From a checkpoint of a small transformer trained on Wikipedia.
Size: 20 layers, vocabulary 4096, 4.82M parameters.
Architecture: RMSNorm before each block, untied embeddings.
Training: a variant of Adam for these matrices, 5997 steps.
Each number is 128 + 32 x the weight over its row's rms, rounded and kept within 0 to 255. Layers, rows and columns count from 0. Numbers have three digits each. The size before them is the row's rms in percent of the matrix's.

# layer 2 attention output, 128x128, rms 0.0543, rows 0-108, columns 0-127
130:075048065087148086155132123142119107128130170188092145141167146105118145128128205165123160126076141142172174127139169162080129081121122142111037219101114168151133153125099142135088075141130084100127076159117168102124165111081119137114147093183118113130146130168126056135177138141144169164094149094107130114129201168142118107151109120131126122146157182097151108090103117088139113122111
085:159178118151118156154151129136188141121170134107172139141122110115153120137094111148093138081098107088108121151187063139136194058116154108061165109132140136088140135105158101108164143150119165194190076108086134134082185125134123072100103130143092097144079133108165117110105114085187116194072103105142132138080152124089147135136113184119086160141088141131112125127065079192112077097116
090:188150130102174108104141074088135177101072111124099141152097118128164127138146111155133156139159132102165139141106143082138143196089134116168153131196136021107122103095059126129132145082096166168147150129068062084115114169134110124084198155114082152132084127082098205164124174144125102175125113146147096099123161168113139110132170142122108150074092150136130146151132072131142118120087
102:164109093141085138153174130094165129119106142100134140122195151200119156112153130129090204157163106070113159136117101087112175104121120124078126152148079072103148149121136151135199136079144168084142094130116070124147134145123154102139108131135142124147113108117160139110106096155113107166156129106069063067131100144106042101092095161076086136064156078144101202170118124149109090119090
094:094149171106144048184067107105166147146090116179072097108092151101106150111189126138099164112205118135156133138141105113143162140120102102057108125149164088093112105116076153119106095053111140160132111113128187127146167117107137113165100143158110128104147115129118095038088083114168111083139173128112108097124078122136116155120140122037142158138067100143083149144120130121115132150061
085:091144124122131172184115131098129113156135079140115151147139123145108104068133138157091103125153093126112092153170061159160221076146143094081101090108152208128130113138158133096120086183143134172117125118136122136096116151126166072142080081118148171170138118149156155123081150141167120076123145141174154116150106094135114171092074151137111142173197096079112075087135156179128066129193
112:086143156119133090104191114102150128131159102073136080167108165157110118071132184104093143142129107081108107148135121157164148110070167083099136131126105129122159134086117087100115115138131124170155193097172137104159066084143092129108116151136182139062088127101123123151130116179058104109151090123127147163180090087152135141115161156213048108173130155114134099125171125164082103145194
096:103107087122188129115083102138056095113113148161114157135173149120182155108126202072081114121104095124118124183174157122184165099112132181096100157105058179157111148064094162098082139151099130168097149195157144139139138101124092106154113125115141109101152111171142087133067146125136167101160152154108111067137155116164157139134117049086141090144136144107190078115104114096145128096141
102:135082121174153180128158110139126188146104072106136165111179127140141119141143085152171174178151163159126067135106108149105131159108134118194156102102155069092182123178097142109167096129185117158088149134180140169175179098163139133161072136170134133148136089131147182119134090065168120108086109082108163105165173127087176177186158121140100087176136119163124120092109115164132147138092
102:099174148086071097150055157115127108126146194125142120154102135171108128156143100108090093122138125139103121095145129101136120151145124152118147085108139200123099169119208088145097103123089150107200081115080105087101096124177128124114102128103147085152136167164070122108180161155139074151129141137156145130171144176158073136099165202081088092071131145132061152178174143110117145116162
093:124134144124136118144105096108112124148099137147108097086096125116133126126138104128125132075182139120163128141118124093078127142110119123111130129156155076147066129173103152150117132082111142102113151171174215167165205096137157175100118090160109076140120113142174159112158086106145132103054142128090167198141106128132151159173171112056139116160090173147083141093125185088101144218046
087:081122151174120198184082154106138097164139126114134102097122064159113149110149138084118130065157081135120092141147071103083168082100157108070084096134157150119083161184175184122169090154116168165094106105126146130106154064139141099086110177135116114152114095126115122102117108134125135148166142161124074132151173168122185106149139123039108142121103090184105147113107097163158130070088
108:164111129139097155133110160117161166108129143135160157102163121185154142162176087105113131163147127113129147096111117095110136181144127172158132103122137103071152159149156138137184121113135153136160087139141136107111175058131103161102179168134131127090146059079143141194115076113156152170083101054107120131123231094070111137183196145111124088102132120141127120098128034074137138101116
090:110115128118137144093149092120109199100132162178128123124172188183123103138255101132161132168132166120138132068108174141150117238095079194169139130113117120117122108067118132132149114083107121141130106132113158121090136143084135116144126110123151108169123128133139094112070147121166132107120148148173185084098123074142063161087104127131122107131115098118123115106114147139103161179192
080:091087083155140117145073156194116103121128165174134139129161141145143150174144179043091173175098167155094101128115171139144131155126148186163126126120094096044122173142095133095158086113158129126189122195111179125139192097209140130142112180103165133127109122159121140126119083106177106133077148138123134076085110115093132195145111122107107179162122095142118133091167115139173138115125
091:118097107156125191108137119183087101109165125101175120153175136136148117140117174116127132155049120142091119151139124165141140109127146181140121139129087158120095149117105131081129122169131126109176105167113155100105156127139128090156103094101169124153166169164162032122114183098141186103123159152164183079114121158201119174112046094139163112112144107059161114139130160118133141103231
096:134145163123103093123111160122156137153129129108123108128109131141101134113152105113125132139172116099104156058053170124170079156151094087138136112125105164137145155145188137153150151080103126131176122096089140127053136137135096118101146129065110065166114163153122111107131205106128161124142138179176138133098118175197050147105122127104117144027054078094075153172168181130110110135129
105:150149164103083196128144150175060105134115135124165169069129064100164129174083112083175072086096139156158154150182100123122108092210164156130147080118157150148095069145163132167109175183127094138094128128129074139133147154117137134102115150142077132145137134119125180195164119175147145155100140096108084086139152132093115093161102174106154136111195133150123119125088163148166082148118
078:133147103073134115147104087048131117125140127095119155176128140143155136133133170159068082168171102111166115139137099084216175117092136090157151133142136102099160134095102134067074159103154185186147096138118156063080118143095107098066119128126067118119101155133119116161093159152140152135119141132176164204109152154172140155088206183107136172127174147113108129141121152097152122157099
085:102100137097141115164073124172069050199148141186128137130129198114084126100067181093105115128132139176120117151097148143214120135131102104144112125101141141118114126170084152116077092138110098152092164153134097102132144137166142126200133141131131141144163130171087195079099136133147134163158132205136086099102077103124131170074112076085198180112116119132124121119078158132121134126128
094:157175175135130170150093096094132178153097102078145122121136108165111086133156086127114129135165096169092080159094063088119174161164144107118153034104116087131118112158179152167129119119107147159136131067144087107101100127116060181081168156120107081163094110109183164128118153140150131177151118125155126162145123102082099154136122130133151103067136145150112101146070124112030159112176
121:138153076133175124128158083153099115109097183166098169136108127099153093143051103134128164085095124132159127194206120098134174107108202094124125143163128148114085126144122147136125142194098158076178073123131193146125157106092195134115139104155135143142136111082137073161064071129152147054103117106121152180137106109137117127093138145126070117127073105148112155112205110119106119123134
122:119126165076171087155127063100125152133149115129110085179089127155095100075139159174104119143138125107174140108107158110144120157090100107152114158160126125131137141149132144121118152106093152166065128139170177163109150118124127113176092080147087171154158070137151154093083075100186159142089135090123145122105158000057117159101117093119126164186138111074133098061146126140122090142125
094:132134136173193103097148120079160111140131055143098132128040089081166107076084126106126113088177098087200122109141121083114119097115141084152103144162177111123163126126147113059131148149179152154093089111119124208123129174105147136138164071108114156160113087103114105051140132149139087116116114122161169146103122121130116199162042118135109099093136128122178125141146138117109070149134
102:124103113142181121155107148127132111138052140183088215094158171089137109113116106083156171136164150171151081178178106118161160144090188090134118132105151118096159143139081173129144094144130146211101150105197147131128117091123129085144083126152077124143115126110110139109097096108186146099127132103152147107131123052101162146127099141156115082202090062131110129119069142183110156125128
081:187132136142063076064179184163171099096092122154155115088082123093155194154097107094108095117138120067103171118151128139128077130138114162090126155152148127112143142102127069130171140170114116135137126118165143127183091071119106136120108091169145110071127112129165089138089140121085161072222140178070110086162103175190163138131149113094079096123090114131120150138127161110141138112147
083:159160051114126131155123109135111064124147199162122196141142151118181147145079144126046116120121113103097156148156126103160189079142150132090130136151092185108122159143172125139107185165126150153171089151104092122193132177128165092126115166143105107119113149119140143110050116192133088128142139133091115117105050169140106113114108176141126145087126168181121163203103125116115088142091
097:098128055206084176098128167128098112118149157083137149146164131148152132174145129047146172137069118117057115115139125098117120105125144167138130116097073162152127168054146099103133139135143129112149171139110152061087118102182075090148126167126129136187137128129111123093140144102159124133149121166199139123120113075144148153097108085204130119170121113079098121104229114125132124119164
106:129154141139127077114131142138164132116121114130137081149101151107116150136131130155113149139126137106099124101115138143149101130105108128109133136130143119112117123086067075109136119103129115104103144146139117184085117120149095144134145172098101156164135115082121223148105172091104129117182123221116050096095150172134223067135155068111101131081092077130147142130132093188175046071041
111:097149134158195162141138109122129125176173080078114103204159139138110119029134205129062141148129092117060120158096117186167187079108156085103158093112073168071146164123120133062123145146156133187140166145165123135115141135086126152097107108133092114075069134134171152160111155142100156097122128123152130125128147134150141157165125139147109128126153114169158106133074169167099171146125
088:092090082155114169121170178176060095125120135121129155093173114091153172165077180073190128160078159163136118157140133174138090082167181135190109129102136132134127102152083125125108130164213074099122136183113146101173145121114139099118205077148198148085138129172105073090138116137108128120102095113096147133151116116124099093131089112135114155126115146133103134055154099142125143164150
078:113140152116135153130119079080124133149113092146119096156128117152070085055157145192097050113142108156121075198158075160168192143087144113079116115119141141140094115127128167107088064154083137148052132164138124118100099167116081088184130101121098170125107074135142180114119184092114120139142094141135139163087197131124156124153130095139130195112164136069109102104172144148131120162122
108:173101070067113140085175128135113169124174144114116182119148109133196138158139112181177125160130189103161186063084193149099088167152097162195142173164121156159141088166133114174119190086148119115145108121160114112163175118131162172150138187179168103099135117114135119151117088115116098118130100153070101086147101172147162118143134090108103163151109139175115125107136126146114071130170
106:120104110196187131112156109156082119158132103152121128133127149120150117083127189111139161150109133105126158118122183132188122149113154132180083153129129121135120120123080165106165117150133125175093135115152106100110106067158136127118069151152110177113135102145091174160103081169198092177107091088097073043137119066027167141096173171119106128151141165139127094079095080165114096132115
093:144125119108127179141104126139065127116151170156158148150167095154117133162109120167138068165061142180157144117125161134163117134175114161193096113101133134162130093111152150130098145164134109092126084132130121195106186209129177175168098145095082151175181089166141111163114104093193090117065117116156139115059187132100114128127089128087158140126178153186116152135132153138181110123085
132:098067044148161140196095133124095171143130176161096204139182120128157147144156134123151151142113140117133129079173167133158137120112125140153061170137152193148154074106104169078122097139129143128136096100150098111105169177127173128140152117141078107172133130158111179145158131132204123197029074081144152146107168129081155125154118144136148132134140179130099117119085150147140109134144
110:160032072164102158107140154143110104117134143121145140078175144159155164150115130076129150141138133098102150104069173118068080133143102189146125149130093114141149157144149157140189152107136122114112230096115107119143057165113111139096172132085127139126110172116144143106139170109071094094159138128193148174130140134161087072097151122160167102161170100123132105148099157111138204110072
122:157109126131131104148113128093185156093126119126128156131099126140135112121140105154136157129169123090166128094172106056142142148091119108136114198190187092125137134162111142128185107103106205135121119128163183138112169098153158076112034111132098087150117136176141105114132062105201139123063130088128191105098112081097068206124134170135130143186127105120118122118116200122118102143111
092:079158151119168087123135114102135091147137115093100109198082111129081082071083190113105117123147091139158094173171113137155171087083195026130128123127132145130138154158176133119068117174133132110128127130131120109125162155107189189073155157127116152157120079098123130117114080171156155135094120103152138177088126092088073183131114108113187142127140095164119132096159110078120140185150
138:102096121168137112163059146191095097151132145159116121120118131107116151158108163091144125132130153167073110108078158128117096113196094138140112116122133150167113119168119125131127106126160100098136147115149083179167122094180113170093169191111174136125150077077158173115126069088089083181141109165049052101100093137062136113139161118107111125108106077180168183130093087164130127101092
077:092105156100125131177118143161133133175134127109076165110156169041127150122133112122150171133163124159127166087116160214118081108119105084104172106123133153123141110121125110114087126050159089129132150174146097118167158106152142158117146126143178070115172139141186154110102119160139153068147118187111097095186105129157093149084173113063140166120132076144092156077144159126159068188093
099:124123141141124134110091123172079060133125123219130121131126169064103095089081150113132060083088148172139135217145129143156141119125145165138099133114142123112116155094086148118084115199103104086121150151149096081118140178097129115130122127128093134176167104151164181133104125135141095146106133116148110108066139136120101086074125114111171105114145089152134172172077115102226169079078
082:105119130123179199165085111159067137151159160164131150123153069129182132131145145130122089109104164195166125160139130119111164139165146188169098118101164113114095094187087167127101128153145125163184083024124103147091082140137116121062150159124143164143165136094114085128099136042134102130153129126131145138090107119127137111124132167131103120103093131078175120177116085153130105098210
109:101133142131095150082193148175107114103163151107178053132138138140116121132099143125136119115050161140120114149141149197087116126122152176159142131103115128145084101128120088145130118190141064099150106160113050107121112185127145118173113117115098093162100126126147207124167172130181078195130097150154148131110175161120108109093107168162125095081153192164059189158120149149122164121142
083:135165140150130148127135111124160170118126112105151084139114113154084099128132079144143145125111100139095093117108104130077134116133113113093148089131118130131122120130152103105185139147112136151124164087110111105089025122133107124122137109079122155156155133121097185068177211070099048165207146168207108157095133126133152077087158119155118082093076091095099111180109113138149209078138
098:131099155111126085124087171095219128089108101139108090141071160114097085131171058119131199111182106130141132111126131105094081158047112109085143163177139130108121181150129116126195076050091171126131153084115141109103093118091155144144154115150125088161133145123096180140111166083166136098151114140158162171160073105113170123095200151112114138121074137125104096136135121137107167124147
080:126119124124158159150089097101077149150119100152099204140128086131148150129154139169144089154140134149164075137203084139147180125129151145152110105132201162118183087078122130086090085181196151129094153098112110073156145178087121072156096127119127166114138120105087133115084154134122146095082154038170151120192195121134103127127094166117110118134187127110106104094154106143106140150176
096:112150146152145104120162145122216175145216114084145123186098126130105116102136162156122132133105135112124116075120152161152128118110121088177120163097173136095191123105131049098130091172174140202128121152159072143127098170158170084195091135110082115127141110131107177158082156158165140186141068137119160134099137091103126156104104150141109140073168168130143151176155154144120100154182
118:139148103115118088042208108117085133107090147148116110080134205170173149132138128110129148176163187082125148136068183149159105186119112164145158134122087102145114108122065108155133162094110109122175167097174154110102099083164055173102085159128138110117140163096186112140151181126089150110159129140123119122148089168200104130140168110137144086088093116087119121172142144091120106133143
109:116082087115142104095084144147106067145205161189151130118102177121130175137088192132080104098105146104124110115118195130189122140118132155182041209153166151158145140150102155112132078201114144127162155122149136078138128117131138152119127180132168117064143178119151121198131123168096125130123105080132151218119095106130125113116144161152110183134158122125133105161142120119143099153138
080:120050140098110105174085156143147139129164195115158128137146126131102177135121120109109121125142143140147127082122168133128113176107147140199107158143157155105162140201162156142156103138087128095106073116095149153098140089114128135159206061165120132134166055121073177090086122101153132127100072161112088137124148098098153181157177098088111099122052134101138120052180097093143120153113
083:111133119107079172178123162085151118120145115095118138102165060171157187132136141109130118126133077126132154138132056101075160061151130121083097115082115142139136114145180161144110138102156109109116162107155140118163112137122165140075171163143142151130051146138153104122195103069076118171145118086119146200065095115134126123146067081151136231144111106128179140144138119116108179150090
154:111137114138089144153097136151128084164165140125151136125146194120079119106094122106106093120099092130035089118147125155197136124124122108112149104106119182121147153116190142117124125156120125067132187172157090096117168153191182151169122192019213104082126128160094119173158154154109039121111151146184144128110126124162136135086130151137138153142132112147121104153159132096107163126104
109:123111127131098135113166117053148113143175143144132063167148152183107136059165180150073091107099096068147160153137130119124171129052134128088092174121095113111142163072126160108145133134100134104111147116152101164146138162147130100163107118106120096175138104136131160149176159072122067149130113170118148111113136172141167073144082134154069050097114193126114180191106158179118133121088
119:136156091112124115157116102076163154107110147125091148147112094137168118147156100149080152089154064084136155126169099058107193077112110126044113156158114149147116135110170122113130129129070181135156048136103174154088134085119096142108160132130092065234146155139154149170164095107163152205096113135102135156111112146104132150149162154104130110068144166146121178161112151128155112116111
083:182140186144099152156094161127140143128161170080187098181092095150085112137126063165126088143115142172118132092155133144141068182110148132172166086175167149085092108133168121138164148131115130179163126077138115123105114172108135123117202149117140107178102136142116111148089123124163106128098113114191199214099095082133091139118152152126137151178142148112166077149094157088126150081179
088:138114073137110096214086135152151111152112166107103213118152096085144139218066109146163181128101137143125097125190103087111143057118141090122112175134142124178147119141142146142109112106135169140113146125130167111119091135081107093093100111181119201101121162151152137081152123117122105131114136071118122185129115136138107064108169136161148202159108157102115068151113100110107118165069
125:091090140116151086097114121176082164125157143180118094126118195115110101135154133109198133167097195148142122064080229177170028203124080179233137156136120117130139105107075120124110137095120094092145128121115155112118128109110131147080130205124171138116129146104156073136128106115115154116151160115118105125129111136137110130106154139105151178137131082159133139124143094110143132127107
105:159177145155129133121117094117140148165156130091132119151094093126155098158126114173137144111119137108104141098058140112086093131096133094160138111162125112147106117159140118127109155126135127084065176033183064129137058158107167189128146131191094098180177137144104191090193145106102131160182123113102102147154068115091083098120116090137150098083110062126116143154085191130080157143131
104:131140125162139182141130124092145172137128120102116155120114052166154094152153113116113160107147083087138122123149087046109170130125110101139111119152126124144112131173174154097158114124097193080110052077094113137071102152117152128122129083105091136210179138149069128105167137140159138188127135110127137167088091101071091170133073172128114117047115115092084143144189155110115101153181
089:136082088125148140106140135150071108111082143184073201090146114095157131143122102108175175110135188152181115161193140152086118175082158157180103155145165132088135132173087147154130082175116128123130069121120188168113170110113129126195099106197107108149138123133148124135083068123171154095086087095083162163129134121098160137143155181122109133140139166142091167108183133148118093159157
080:103147145106160129102139111135117121144138120154144137093135173151121118102099123153075148107128164147113059198139100188114185132119160146132125092081129157105112162178122112159112092208086130088120137202135185091124127102109102101116083138138163163112102126145152094166173061161092177136127130066081129103129090109099112177150121120185115172153184076110195093149185101073170124127121
094:178152149116113154131135126105141156122141087136114165147088087133188110135160062164165094149152164135165168061108107114099106154155100151159160107119171155094151110112147087122140172100187141184052146113151126178114116135167119104160103106107084148138126101145115189082084143075124145113136109140134126099109103085083170244167099092136148175137165073113154094062138155163119137142131
096:107134155130150132183100134070145203086108176144112125151170123155127124124227105123113110144179120129170146104132125093160154169133118140132110107138137111116140111063126162078137128060129151147131115107084183177060105093085066107100186117127131123156092066123150097068117110177121126122148142178181100173113165083121064128124131105144081118128094121097124084055176122118127093123121
103:139125116136166167208094111136137177099085157145106175129191122100119106145152077156129159126151132176115133152148119115112172144168122121096126093133114099112124141137139189118137121120100161125163074083193092071080162121151125100116129137125076122106130156129050193135164111157155162187049100020105112173129162114084135150166150191082175168101123122121096141144132111125104122129131
107:091119109169135140170079127179123121171147110118115142101159131091118121146124133141141167112112155168079087127110125154095144093163120111135116113067121139154096134169122135138096092120167122158141115151088194096100148111064136130047163126140134108123042159145119026100158117115114183124103185101175155174128120111146110171141120130126135187189128093115142038079055148102130179143138
096:110115158146162185185070141121132159122154135133169146158180103142104112094203102134109095128113108180112103104156129153119146139137102192122096093088137171096169156110162146085161092153104149118126145135104069082135102199122167136144130088141082097167151185172161169115130186154141137180126119114161136132125097147144085136099058126107194114083165129144093146182089184105112192146166
103:113093092158148117138078128132140043167128131142123145178112128120097108119075168134100170096095120144124061175152108118112169084045175076133083156150131142109120197162105152112128044205125156134128142158157129098121116124130144092117113132104136129138104138182105092118193130114148111170137147137169162091067119099118111160118093108206179123146153103110176121137088128111187180127105
120:128108149114120148178108142114144147190149128100143150124202160143068119093161102147151144160123154151086106111096118185130104142132123089149136087085131171103183146142181142154121107138149088082043233123163111145134148182072187138126142159126135142135108112154109123123181112118111070066127142123184121152116145099130125089124079089132126113192147081185130119100097164158126180169085
164:111121111109140151163133124127092136165089085102103187108171095117162144133121168122144133151160122139136086175165076143148188075131135105125137103085131139123160078140108135116100119134185125125083151109148151082139131061139111155107108128205100140133107149135128174127145074147111234152099125067068082126177147108063160098180159103101174162185160117120144106041110110140112167141147
107:167163130118151110094112094113146145105091102169109107116061141127161106134116078142088144122213123094136153121064134063122143167158086128118163107197126090135098134161120128110168177064104173134115145125146188115158111076150112105046138057128166120112125143156160112120137145072110137083119109113114205141151126158158119182149177088133102141129091083047128112107157112086141159135102
108:122144195137115135151092164137165129170142060144128107089059093066080113105125079136162114044132128170127099149147076152059128096128116104088098102067176152168152135135186102160102074166118117120140136137134156103157178054138153154140133140150181087108141137115083111176161096133099152124143172136106122130159114134147147126131186105100122088129084100142156142145151091057154179109090
095:140091126161166146147065112141158166169169111133144162149098108133131079111150117170131123122154145141134121079105144100118132165146105130166124135170157126126136125179123140105140133103120162156171092132202190108117159036157106160075126142174088156084124057038145146133094082123151186122067094096095111150128146101107151148168217167111136149159122124125154130062157087124126089176146
097:122124095131088155110157131187095113128125150156137154078172146106163160171108127098156127158093161126103127171139118156129138103163107176111146126117080116174123108085102123140110152116164093105133187122104173086174125092093120115130136158134198110098131148150137025112125085123099114086159183083127168129180080083147137106105165140175129135218143147105176085156162062059098143081146
096:144136064173158184118134132108101156090092206115145157135161123177150124184135118122084177157133135152114090172130124101177170153117151137190150087168096070081129126147108169080175135149096174173170114113154136153077108099164137161099116111169089156155138100097157113109079080157189137134104078123146116164083132064088119120105142123143138096130056117136105153101158098145084116137187
097:149139132127140153159159114081167160093110108082114175124136093133173111147139089149139137150160112124190121117163059072125160113119150114148140118155165080099158118155132122107142156100157189180144082107126202113076132000147107134091069139171128098132129137130119080122101072144171138116129173122128148096151087096111140194116169176095143122149071074131084111095130101126085152141158
085:071100079136119101200097102111100077152155173126090125176151124194111150111117199074095148173120089096095106091172138123144142088096137104127126140133112205101107142146185125078105115130133155121114109184166194142124142096114157163165134125164173120115097094157143077090192104114101131140125156112102139165132102116150141171175094078129154172144123139099147079115150152065120206145145
091:122089115133095105175082157152127115107145191190169110103127146128092159162120101105131129116103146138147122108170139115142113153125093169138090163156150106121122118140106149123153101121083110135148101087119140057109093144111096118091123077169088148104120138139084109106151144102160142116084142040136186175132186099144103153132175168134161146187117180000130085099167130057152150148180
101:089103135141155114155128122103131131119121092074116095147113070128146128102128190115123118123148067097167151123128126130111126072102107083084107144131093147145115128124137147086106148096141116116159155064202126111137067112136124115089100083212090109165113164137146190082224134090089183192119133088093124189162065124124105139142129132162105125128133083059145142161103196136103136135179
084:127141169114118146182099141148133136115128110065150125103163139124121118136126101077125159114137082144112082155178057073156196112175158120102134095111109124132132151165188185161145124114077164118101090094121146146070154087077096161120098052155103131138149030115142155120163117159162120135101123128114077076163171117083109142195120139068124065096112135136075105079137106132131153139115
086:158122147046117112112188091160105097114182155114173095184147118132137106097058188158116064159057133128172192133150159155143121129137147158142150168157108147119118112156167117168076207126078078148145113143126077108178113170097181080116137107171143115153113136129134112177085104126147124145158113135092095098158070123134113128096101154141079106127140148165119175144089137176101107154173
081:167128170113170130111146079106094166090081123192131117127143118138121067109169086167104150115129130130188153170174130116088174190133111193138132128166131063105109132130143151145178101146091151115116095143106157146109153082168098134144114198090117139160120134083128098151084063097154129082118139121132104084114165107084202113134153144131140087143130062163108148101156089163200103065089
124:126082089100133142181070125146074137129087186161104209099200147149136159152152091103135161173150168170130068124160134156128144176114127173168149083118133144084149110158146162131111109126113142070140141116140180152120143098127167182131167105124155144117133116121070089097186108116099116104070144087127163145148178128149127148166150127144089087185085107097125104073180117099055142155156
093:175055063143101124069193127140162122103185134136153110152115162138153142134126161174120116155102165059111209067056196143093086157131096170160098221144130129137140150119114086123168147130154099166122149155152084089127104120149115116159125150128161148086159117130137128129089124188122122164136110137121094113134101092118169102080131127119162136158132169152114101115096066142090105136195
092:137055106132101159062146147099083035140116109155140119097169187175139170100118196083097116137140117093126123183098128131107134127041173146141099144126110097101156187121117167121157076162152120077135146152112106125186070154112149100123146144123187148107136147108117054104122118100079109155168120075095135129108113128133129080106106147169101098132159125163191151160113080146133165114157
138:135147111137130187180084081177072149115146199158155136118201109151153112167144117133130131125097144145101137138124132109088164134215101211122118102135067146147066103157166180146116170140080123039153123151097129139127143171086133124077150155070130150137057140103125083141163148114082137119128145126139122132106171192157097086144118140154135141103161107179128157164109112142132156118075
098:077111113097149071206063118144136148129108178218065119112127185095104111130171077095149222118150119153138136090138146137102119114101106115050161133148107137083115143125124138135128139039094122144151092092118106172105201162102124194133185108153105103162114126134119161123171140098131116137093139122123116163139132154116161160213105107080115151104094127137112122118086117145112135108123
084:138165107177147154135129124123146185091106127060122133197162123117132090125147097113089178137142106131040108158111112166140132160111140116112177058153075108047128149120128079073143125128087137118161186112109160171130068140116083166127153125114132177151171144107152136094167154148068069105125103181132084127126092135134105038152135128147094078102121104124096122169131126174147115170103
105:105118117140163124189075115124110126192100137111089121146138097150091129117113129143128174161174119146107114106076133104135148103176117060123119089147084157175110131167143199130113164096135124166077063084175098123136141110131134125135127063186066087118135097139133211076134114147169138150115126119078101122154130110072133202166081088096145139077089133107088127096144174100065135162149
087:106089167115116114118118149143113116150120118158112089091129176124052112124152113106171157110129149166130105126100137140100076160119108131126107147126135110134123147171117156173141067117103098140185116102102101022086073157105110111116128100136116089146102195168143103119120183176145177146158144076205162197148151128186066143064119153135154158123158148076124110156148133091091156072179
098:092163124130165136184120108144105192152105150102113154145174116156100113109156121152130152171159137178120102116114098157153168135188105082150150058075094174100116113159150132115087155117124118144087126186142126183103209129153146137187131117154100140160153093132132177141081084147178151141057092153090091100092156124090180152167121117056151113150136155171109160054131126151142095176118
067:160193146122122076148105141164192154108144158071123126177110078073147128174100093123083165105129114130101146102116126078157131117207161085129173106185130137099097134159158086155115159089101172086118048040088088097122132131121136152082151087128112126145129175105125142132150151104170139181112133066122180162151162168088153172096151172108146156105110150140112162149135119087099139110123
091:139089101144117196112123142111136143085120128113156125108159096193106112137178093120141180125115124126108108129094135095068139165144131176140095126114085100149118189152183180166195104135049162168149104081151118164111080105179102125088132135134067163097096109067165131126060122111127138163174079144113052145109148121084148093113159124112166139119092088162094169132113106153155171071125
085:111159200119121109129122171121149164129099086130138103148079135114064106077164089118161106145141117162135112126121118173155086161106132089126143085132150145048161158130126115130149114129100125180101134064101124125107115143093161103141154094152134173142119144116081136100077098163113147075144186131169111202171054057098144090073113178054117174166091103130093094098110125143079154150157
086:088155147100155091168126081123133156160116077085103121146102132072091072118135137180171136132137160175134082126130115160127118101119114073112155112109147114188102096103080077149059110068155116161145149088151119112112114108158072190131164197158161148083104120094147101112091136111107117105153102120112108174178116144151176081109221148105142184152102164114100093124118085163092085115166
093:105089129194089105120143103140112106183164140126138036148112137194125161111133203084058122144139095048062145083060123111089134121123095141097124150130081146167100159098174099082125115117143112120164165128146134120140098089154116151123074154143133097133146148154179110093131151145130188127203150137117128074162095130164065144107099120138139106120139091121117126136122172126106082094187
117:161159123139097167106168110143112169106156140098162158117153101172177129148135098128165124177120175109123114096125115125131122163148134154198182088127134121132132082125172107142141174110162141111136099149151111149230175110190149135113102130157173114114145145142131120192108084063100168101137112120000151063170109166103165104163134125126084113106158103132137206145135118160129107135132
085:118168059188141091116115132124165158100116144143102137118092150106136132175132093140124177133132134099075106100114160110140122114120087131093138154119110111146132152076075080073150129106129155108108099177118202113150161091105154100143153115138175106118087114152120076072120089112151150119124205125130196151110105081146078198089135081127138161169099144074174099085162141033091164161139
100:109154124166128114136119154127137103115132152093104110151114096104122156141101134076098130114141113138099122132148121134112120096137144104132124117113122151119127157112164109089105127146140142157137133113096185103119064000129077138119143172179183137117170114099092050128137044121131111106170134120085117114168122089102146120139226154120078032182111133114102116097170056112144147097176
100:117125215113103111192080129122173130190110101091127099092171137140080153090135098080104123137203064147105083128114058108116145102188096095079168056095103125133165141163219168159130125060141122072082133096119113136134117119085111119097133104134145154096150137123132164096143106123106127095125169067117096116162170120098116108149109132121118119143112070137122114081143100144095140091117
101:086087046139149144138097119169082102145177203186123145156207200118136154128131170129103150160080154115068142093116198192155112130110096181138122155125065198111113150108107133078126146132139119106116110131102127116093137177100139144139148105119126142161123160165133141072137186074142172194146130126152114129108118115124126145108079067112165162084108132109156104126080119147115158103156
116:207093092166116197026150143106134114119084085132142138111125118182188131127123122134113118154172122088132167142033125063113137158158114136141138133129104072127112164139087173134185159118133156134178145136152149128122074096173100106111091092095136163120117130112126115105156163129061141136157106169109103115138116177178138152144127091165083089074128098100119160164204137133128134120177
103:145165136100122127082171149085151125110144104105141107149081108157133094085132135148083101107109118117141136170129116160085152125108143139095125115099109188095112169133160073161131127193105133134160104118106087153183143153138163096135107077116117120154132172096159152139089116151119157119114093109115162087144104144106084123121040182156084057054103070178084206163107130216082114150158
104:119118130105130087105109092129136148124105106139103131077125193127115133147180098152161179140151179124092087113064147130119090163104109139123148137138134086190134119086077108159113108080119145139166128139102170121122121104154105099071103107137129099101078145169148136120107153147123113077160143222114082101153069175173123129109147119045095163121039134118045116128120214129160096147137
094:110216177120140193081177102092073187115092082097123110115136119179124107095180115116144102139173129155121087177127081148140184160147147130127178024089118138111107076122133119134110149133139121104150156139125178126124097061194089128098118163105194157109136149112107088109188100153056133136124158120089114162151120158139105097162130143136113139143146077108138103099159122118136122100175
090:149126103207116188122126134146114130164154145102128109113152145111121153142119095129173129111122138141049121094080139149102074124154123110153159103136115102158128087115138160098131193120172103110136119124134125154167173194105208093135115133097154137081129136129058059114124157156093074053123147133143170167129104195216175140172045146121129145128122115155112108190151141092120109138161
083:135103200092138107126118149155170111119204094104181105179104138073116124104121158128100084119099124157155131129163127186143113106067132152140134165109167119078189155108121059093131086164146106136153129129171102138099143121197141140154135164124183154135118067113090163184107110139157130150095082171099096108136114117116200090144172173095140113159190156133152135088123112175161079142188
116:165110076115158167106124122148128185113159111127122189137133090096206147182154098189179140161112176135131155089082180160098072142136083168188121136163139106148153061133069109110114144115157118126124139174156105191177150142144204194126145131132113122086137105139136179147141129118118120145125076168078126115099091116114132122137147097126113144084115135191142188148121147137135136205083
100:148128133135133119131107108127112155163127147086126130153098121141099120127102101160151135162180130128139097066109146103147093159162109055189172113190168132141127098165153152136131167104139147027135106163089094095102166129100162161089099166115114041143112151147179143174149085198172159134093159111121124135122162127084111094081169202102141129119162135182059167108154152107145134144076